From a checkpoint of a small transformer trained on Wikipedia.
Training: a variant of Adam for these matrices, 1088M tokens, 8301 steps.
Each number is 500 + 50 x the weight over its row's rms, rounded and kept within 0 to 999. Layers, rows and columns count from 0. Numbers have three digits each. The size before them is the row's rms in percent of the matrix's.

# gate: layer 11 MLP gate, 2560x768, rms 0.0293, rows 2428-2449, columns 192-287
# up: layer 11 MLP up, 2560x768, rms 0.0287, rows 2428-2448, columns 192-287
# down: layer 11 MLP down (transposed), 2560x768, rms 0.027, rows 2428-2448, columns 192-287
gate2428 098:439440500504545477521506483456588544470486563574538477519545424545463577439385556535476523505503468506467443478522501475550523480556403580478508468415486471485485421450451531519458464444485522499481508472502594501488544524520601512478506513580550536515442505609470473447561471561537464536
up2428 097:470477458494471612430500504467510511584433514519428493448420607459569509527552452380569520580472582451441576578463594489397443417490430527616504570557524495527462528376539574487331460518514410505450498507440535503494538413443552494471501364475500539430551477540543490461526521538441463472
down2428 097:524508479400503478424479469402471491460562577540542473526454403440615485405461501602473485469523555423612558593533477582539417533524524424454580441531461562497458560485538558473537419536572593503533484444558375560502540460462448515502446438557552444459479588543478452535432472414594432464
gate2429 100:582537403510615499448521473464535526436523495531444511510493528440541487415500401610524523467410465408610451589523449539492568473525461515451434461433456595575563447506514516567407502500507480527495518393480560440470582474440455456505466403533434490494454493447474470507524539540522420442
up2429 101:497531506422454563451492501475447612529510446554558564524560464489529535532516466608547528598414534498487523530535431444492495495551554460419554530454506432458548466473436502510525502570518527518448523544446435533570419498439363558497532494506506520491558512500505531496531498521467410473
down2429 102:424461469544389474467559478487519514446525534560542473520497517511495552505498498538487479585400479536493470493536586540520596539557569510522502519543425471484503494413433484470389490521436455518490446482540587594563508533435534575568483494467548411454484419453548539499505460573493420431
gate2430 103:528540499529448483457543467555535461444448523593530484483565456523489414530515543549523529498479514492565489459486418528466529495569466479554453603501471456516512467546422487511458535541419435454521438478523516580515490550556435464619633468474453463526424415444529517515446477504626526547
up2430 105:467479579488513497437447566508469508514614587466508486522462566425419456515515520527402496570529447466475510554538466541575445461470514512537541516456412539489466472561420602535544461483539519514590455473548492435534502487520524524421499516553553518527430457520520532465636527508486523575
down2430 106:424494513480444485515466552466513515449538429476555477489542515448529513488563508455419553467467495503454461510585427536467455506468498509465547458519377519514491546512421409594545532479535391520451517505439488491478554433559548553504543488607488547536521449502461520507568468479484560547
gate2431 098:517551530572512578500500580488462441497505419662494489560397490513581501432449448593445551489446483501593490558535583492524524549553454447502485515568496469489535480511463557479570547546523536483503504526510492449489549482505458456501539505561435436595486544562469415522543456546511538623
up2431 098:482454488582514565481559573479490490476473471497522450475536455525517465530490423557569504506467570447502556535473512492532501574512537477453475492499399510491515413541445478480476470489526492529460504439511419485447455462420519509567463549456592436495450487536427420492394540482536466476
down2431 101:592526465509551496482592564487551506539478587450425521443527464595493496504481510524540536451550531545480408574510549428470600522462509504483483487564456503524491550587511461476450502530511516503477468445536464403437450599482499576506545543572506508463499479509518372484541568482417579460
gate2432 101:507517474519474528544453507445550441503602527610401465443524603546685489551477461551450529495484506424494471465467476521568621496458439450558456528549552502494538579460554518513527539522465440409499372445460561443469641520471491428493541444450502613540483543455588471583505510459448412538
up2432 099:605538595541519507555573479567476523425547469443459546475478535542493456488373486457484540498518489472474538448432481484605477501497468525528558510466605486478511522552414550483500557498586451503522470442478525450560466525425504515551541457546498585572510444525534447482543542497480480487
down2432 097:424543524414477508456539477468493521503526574416469531505442495525501481426521473494454465408510521537565518535437539513448477566463588548443445390564445516420526489470475434535486448479523590476463531487527437475520438502599526581517446519512472438526613433530488500490471499452630506417
gate2433 095:536431538440612504545512591526557540474479499511502432507545506507579490452502458454566519534551506485506415505527561484543538518535542493455560562555513548513473565455447473480577533477496485502478505534463508499455508417531409524488475473490483571393531524554487521481521594522439574422
up2433 097:579501491422512512473537485569471501493496591464502458499576528521464471507509472411409549544481513482501460509459479393423451414490534524537584481517521523669467426568547501525458509500540551557579487484553456406351489444539564474536445516449479551544584596447505447496510459505451430460
down2433 098:467469489482590559462486451470482461507436421533564409485435543480453454515429478507451477482510490541567483467517472462432567509397457470608536480551562453422544559478476537522500548501512494514514508389511411550488521503455509524573522490524465501520470554532503547499531464447361510478
gate2434 101:470511568558515504535431489483491540549518535521568524436542556564420465502472554355600502450553581514500490415509574546466536487556477533470466506523488589582502510491556490545491496555484504528485498583555447452562568470464543469523455479475532503375523475493433552503567541504550467478
up2434 102:458455533507578488450576515500500387437481406620512606487537449534513404504480457468431576484431489509462532479467533508588538510411604637473431530465489521537526509501500514493553442480512456449510636566513524517523561527579470496491467550554420512424467549527542503496509496565492479452
down2434 100:499526505505531492477402440500484609590482404484452452476504396517409447591425544375512498530508523571548490535553523597475569508574466656542464458463546581553547520367471497515551508492493489451583583568505531514435471448480511467520487497486536564496489564460480450482430416458499459523
gate2435 099:405575548489415522532506511520502507442606485426547559505453562617541522487534510509406430527519480519485500522519467505581516553472578466421577497407543564447445564511511520460527541509550418516473470562478463423529508474457507555548453521447503454515492475509500492461549548571513575445
up2435 100:495528448475559456519439455609633481568544565475499434477594476464534446534521580485509490579459380458498515453507409483500475494470464599524492527512461436495474487450504538543499457618487568466519466424489448502503449520557477395451505488492476518498480473543483509481514497565568448539
down2435 097:442463488474524515503488495528465453547485473530553483477494493531483546553469531523577496425489549407521483506499550561528545488430478546587452608542469514605585460572483512520463446610544524389474500478463483470471454486581503453516499506418492494513491486505517503381493402463538471625
gate2436 098:476473474547513549516453516543503576481487449572536473538607547567456520598461569564476518418472549527537615555502520447484540586588468464502487511384485529573541554435439438485547518481483514538526542442501482422562566450485580606548527609503542548474511576431517522412452467500574576577
up2436 101:613528594423524498452508540385543514407558487436484548546548493494439505515467481443437390458470402385566563583548590468473565541422528488432427512444399569395520579474536618476445565603534565529501559553543433587476540495434581561381578475474536453502494464422431528499511445482446374504
down2436 101:527505544521565526511479532500475466525448448456550560478568476513498570531504482521455503576561465451497495495559485533465594501492504431453568555486381513587509617464487402474547453477480480572518450476469591515465561541445567521523472467495550572540514536481532569522458514501438407477
gate2437 100:507511595546508562504532570487525533446384492489498532577509408552520483555443531483563443573525475478589482445621489464546589590471442443472544507442431492545494510451561529495452601534504531633414492629423515480488539445492606592466556593516505544451535501505409504509461384518517408521
up2437 100:460532425449484531503496583553380448542509544552478413536460537436442381475429459414495418482478537533466554562478549414407502464371592484504581546544444448592553385511489562491555566465568565488505425418494494469574459572442493496662451564453533513524555458495584484473477520493550527504
down2437 100:441450513443581538501577435526414491459502495577443578502510532536544574540469403517511437434510527559566490431489486574501533554463477545475476542468402491439473583491493608511500501525463576500464398458523505496566586532607496543481437569545476466493542481520427470513511493427547574483
gate2438 103:463475464544550488562531494456446451422484566467523487392508602542500491494454528505503439530492536567485458532440500481477444462486463430498559451538467608520420531483520408435463597530523542426491569479487484419512440510537508547489558577456531464495461529470531488540514477541566536445
up2438 104:543442520534512495545442448468383516451482451463513407481507563498522528447571568466500496519449557572542598528487534454512474458588537450476325529511574481410457578541517495413507480482503478522332512561489514435442571535510577508494505493515560479433504386597619573461493453470474550510
down2438 104:514566488470486523497470583530528441484411510452549541456543506531478570585549434555515493423517524465550366472489538493470539583575540487524579518535450374550505550545536509531545486436489520602590453418524588527538409357495439506448580497569469460484528522482389507463483573526541524388
gate2439 103:548493378486416526501487443425429541451464427445517433471469454512520471471462421490558465439517535507538492522430516426441496430435453542429447563443458554524442535602529402605424475507469502427585553518593495516481572522508439415471498449573525481510510527450504412498512496496534458445
up2439 100:511474458414420495551531490508546468491469448430324534609446580382493461497492548491519506452473502480559470461504446448437543495483573519582481440472528463443509520467473511527450519544419455507543576516541535572520446515476541464516476466479470546573549606498391437463368491502528525514
down2439 103:503572535546572460552572475532420491537493510526488458528520463430537513512527403512542395533580468517537498523472526518472503581506511487563465506514491487553570489476558533502505471544471502509555609509618458539492474501511518487534544493475461515410512509526465481522445486448513478498
gate2440 099:489534408502500551480513540434509522417466530509609600481514455505516493542419493522387525473438550572467448532504545580500478506516430424464386528457470463550512549423490515435404476412535509470455438540658462502576527561474460487506511510517514478428528535439580447472468528474476475521
up2440 099:526447437520601524546543510509500465528550540417503585471568552552496425387490513620427458466466470471503526472440587533444566470521541509478577470452473427506418486437482505543451434490498388484475533553527582450479517458577478503416502432485520434519572524589583513428502467558433438604
down2440 099:519403491467385399531560452533513484507512534487481421611467467399509506500476563536475458490511531427538619545461455528403440535494513554382453572463475483532547513591570448390546465462484555537481480520475447505442447532535438502477575528451472435607419522451456439516498546513614535499
gate2441 100:459524535433419559397477516555443489533495443552512432506540519501492436532460468538391573426557521468546496462553546468488490452457539470527468528514536518473527452486547498523582535522443535476512580635473535601524466545570432536580594553505390427442448563449574414597409508529529435488
up2441 102:387504650511512446598572472500451434446585399545580477561492482495523479431459508490542428560506459554539451381458498486508566479477475406554391487504468484546534491481505492560464466569517473585521530491553488518535467485425440452466483418529454495486498486533545593462491500491456492485
down2441 100:571497560482541441549520461600470510564389498510536440540492404452519412495471501462529484467569460538502585472520538498477533449464518496573391495580479485489478501455516602456453505490452437521460556550472471451528441479481480496490538486450450449512524487505499540478476521557497560520
gate2442 099:453508535464571470494505470538467557483460581409518526493482550634500460407494473552438564593482524479572517448496536429448540393531450475553576479538578538555495504532514527484492480478389596628513481447467533450488538466505510520438543437557598490493550490493546464521443504533482486575
up2442 100:433479455532480451489484586594418517534462490463483523489620416479503450420552526439481486410502544515522594436558437497469550504499564430542483482559495525466594557461418393404510410459476518537555561468489517464512530448564456362496535545445455494355587481496516628509469487433462461513
down2442 102:443502525426433445408504473425520528478447439487464537576517607479534570426536451493472481500580512505487579490636468554487615557472578468513551538473482531469450525465570574652467462495489456501512465488511610461516538607468525527482526534479508569466414511479567481539490466436575355521
gate2443 100:550488561581461451535435531528463569555387605476491447402506530475538562485445389501521521446531515497509528518527531456495402465533439420508532572518520551473526428534554477548509490422526535551499546446475515385522556492522434537450447539560527481462442508456505535552481533525561446504
up2443 102:558473501468565403492471425558486498507554616552462489444517464536549570493459560562497540567563424512578546544479473533439483513456561436620421512547503518604416486546441375534487390521523529524585521536487535512535565500513489396466473467519523496456463460477583459546458518572423489447
down2443 100:522480462407520526405534588582428483488491466569452504589409462410477491565592593448394486634473403512558574457378521527517602462427511481489453465588520466498520512501490552475373516572455501502498558516436483558461454496554545476501481471477517454476494501588512471471482550530492502511
gate2444 100:555543402543578470449520525481430435439457451498445536469506537448484486480498503505597472525461527484563534512476598455516529482462495542453543594413519525496530484556448453481423569559560444595593444516433470483516550448476387524513461478569437583509385530516434486476533456512499498471
up2444 101:525547623428648508507540582462543519476452432460575535529611450541555415572531506523498491516570456454523484592467476504505557526531552408437453491453552509560590363535469473530475427602451512499470572578463417451440367572541523506525586609508512515434436524540493508444532425624440613526
down2444 102:518551556458500498579518519614458473496494397455504525460538497410494532510563431648503488542492426489568459450495511570582484480427619533590597552474458473441556439554519463506584455449533373545521470447557438511559602474496471470450426507480467515507492573493449601513529555456409555437
gate2445 099:528518488561438432421481502377357519381573426531400538522538452424591424543484389465530433530567502509480548491434483521583444515455485442499455512442591524405511506470576483481540515510429554479472509554506499553500423503447538520577549568518439451497519441460558475526522521419568565444
up2445 096:521496538428483612446511490469519501607489528454446507543479512466440440469591560511441524461531503517572461465444492430485615511549486496500512479576554564551507460550516489484489437429530408466524492452417417459536418455497523485468522460514561506578405485452463487468524547411569448391
down2445 096:499553514529491484510480512510529441479560485470514446599436379432498506605551486416499582569449584557614456491507563509546509474457541607525542497586473436504502489456477483489502561465454658531582463591429501476491498417452487490479507412535537530516611495588511430598465605484529496350
gate2446 105:451492621533503451506480578454500461421486473536433460533586469516426514442441487488533560435566571507512439524547517508531536519496533436485449530518480509481448549542586421490490422445477527491520528518603456363513501511514471542501538482536532457492494510472616492530466471499568531416
up2446 111:434488580535569481509531534525469504445522588539459527433493510548431562520431506557502567525483533530472516525491519511522528518504460383543441516446507439497506573446468425543480458513596500471506577565552359479525541494504513492542556411525434533552456532451580574570505468576555651462
down2446 101:490458513341495484559393508542483567554549522420506517484525514560532571540513526545478514490522456531400491540496563400482488490490496482532557560507607389503551536476521511559491501448625499534480450482556473494517426489491503531462573418517505437492450519541409522578465419599462529421
gate2447 096:518509459499504486524553545405557361614472483534501561475529553478461472476419437514494419477424521514545489546577543411481485528496551534506514466444423539509551514550575506454564578486537431545540567497566500596490536454602544508531484550540385418434527429419469420490487528490422544476
up2447 098:472557462583529478525543441451505526477481479558523439397515458528460451542535529442416450560547393449493558550544462489552532484405487464529531537514547491421535471555435443500482535483556603419551515523492470567565523533470520410513478459522550544435549517527506443469548422577460527537
down2447 098:542459441598560443469429506470524529543448567490433573497418501613468525425486502522545522454536414430595576490593485505545512543459414512451494590501527477430505495600398459487506544485484613464494504511524458522409502542433467426519459466566598509520449512501510527471544439523563530553
gate2448 102:477486470565483455514484495444517452506512514583474538461487437434552575464431497445481430444437465519526519511496454568401532517567551492488482516492578561452487503487489525482442494539498566488505565527398558508481484505506534412497579521470546513449518513572477543598498544534460629534
up2448 100:530531425480516464426426555468489430476451510503578472485459469469570573574418477458459498581554506527496532545590404553436512495492517456554402535447444527560482513540570466492508538477565518545455554420557486521555436508535497547447478545528530482531513475488491487558510504519588524526
down2448 102:464516551478448392540474515479498438507528465551548457556515395453561472439528513581500519505480447497403638459415492550445513484490508499596528488487450408525530506494536500445489492596500558495421488461367517484562525489517455525518413523519435453526506478553455558508554589488460538533
gate2449 101:621562398558467445642480535558415494626530548556512460516426511663421544491475473500455497432536492520567565507527527518498470594527564474460481577459589555494484565546513514510479498483507543495533529524500486435536450466610469530460437578449566481534468504510491459470493459481484493461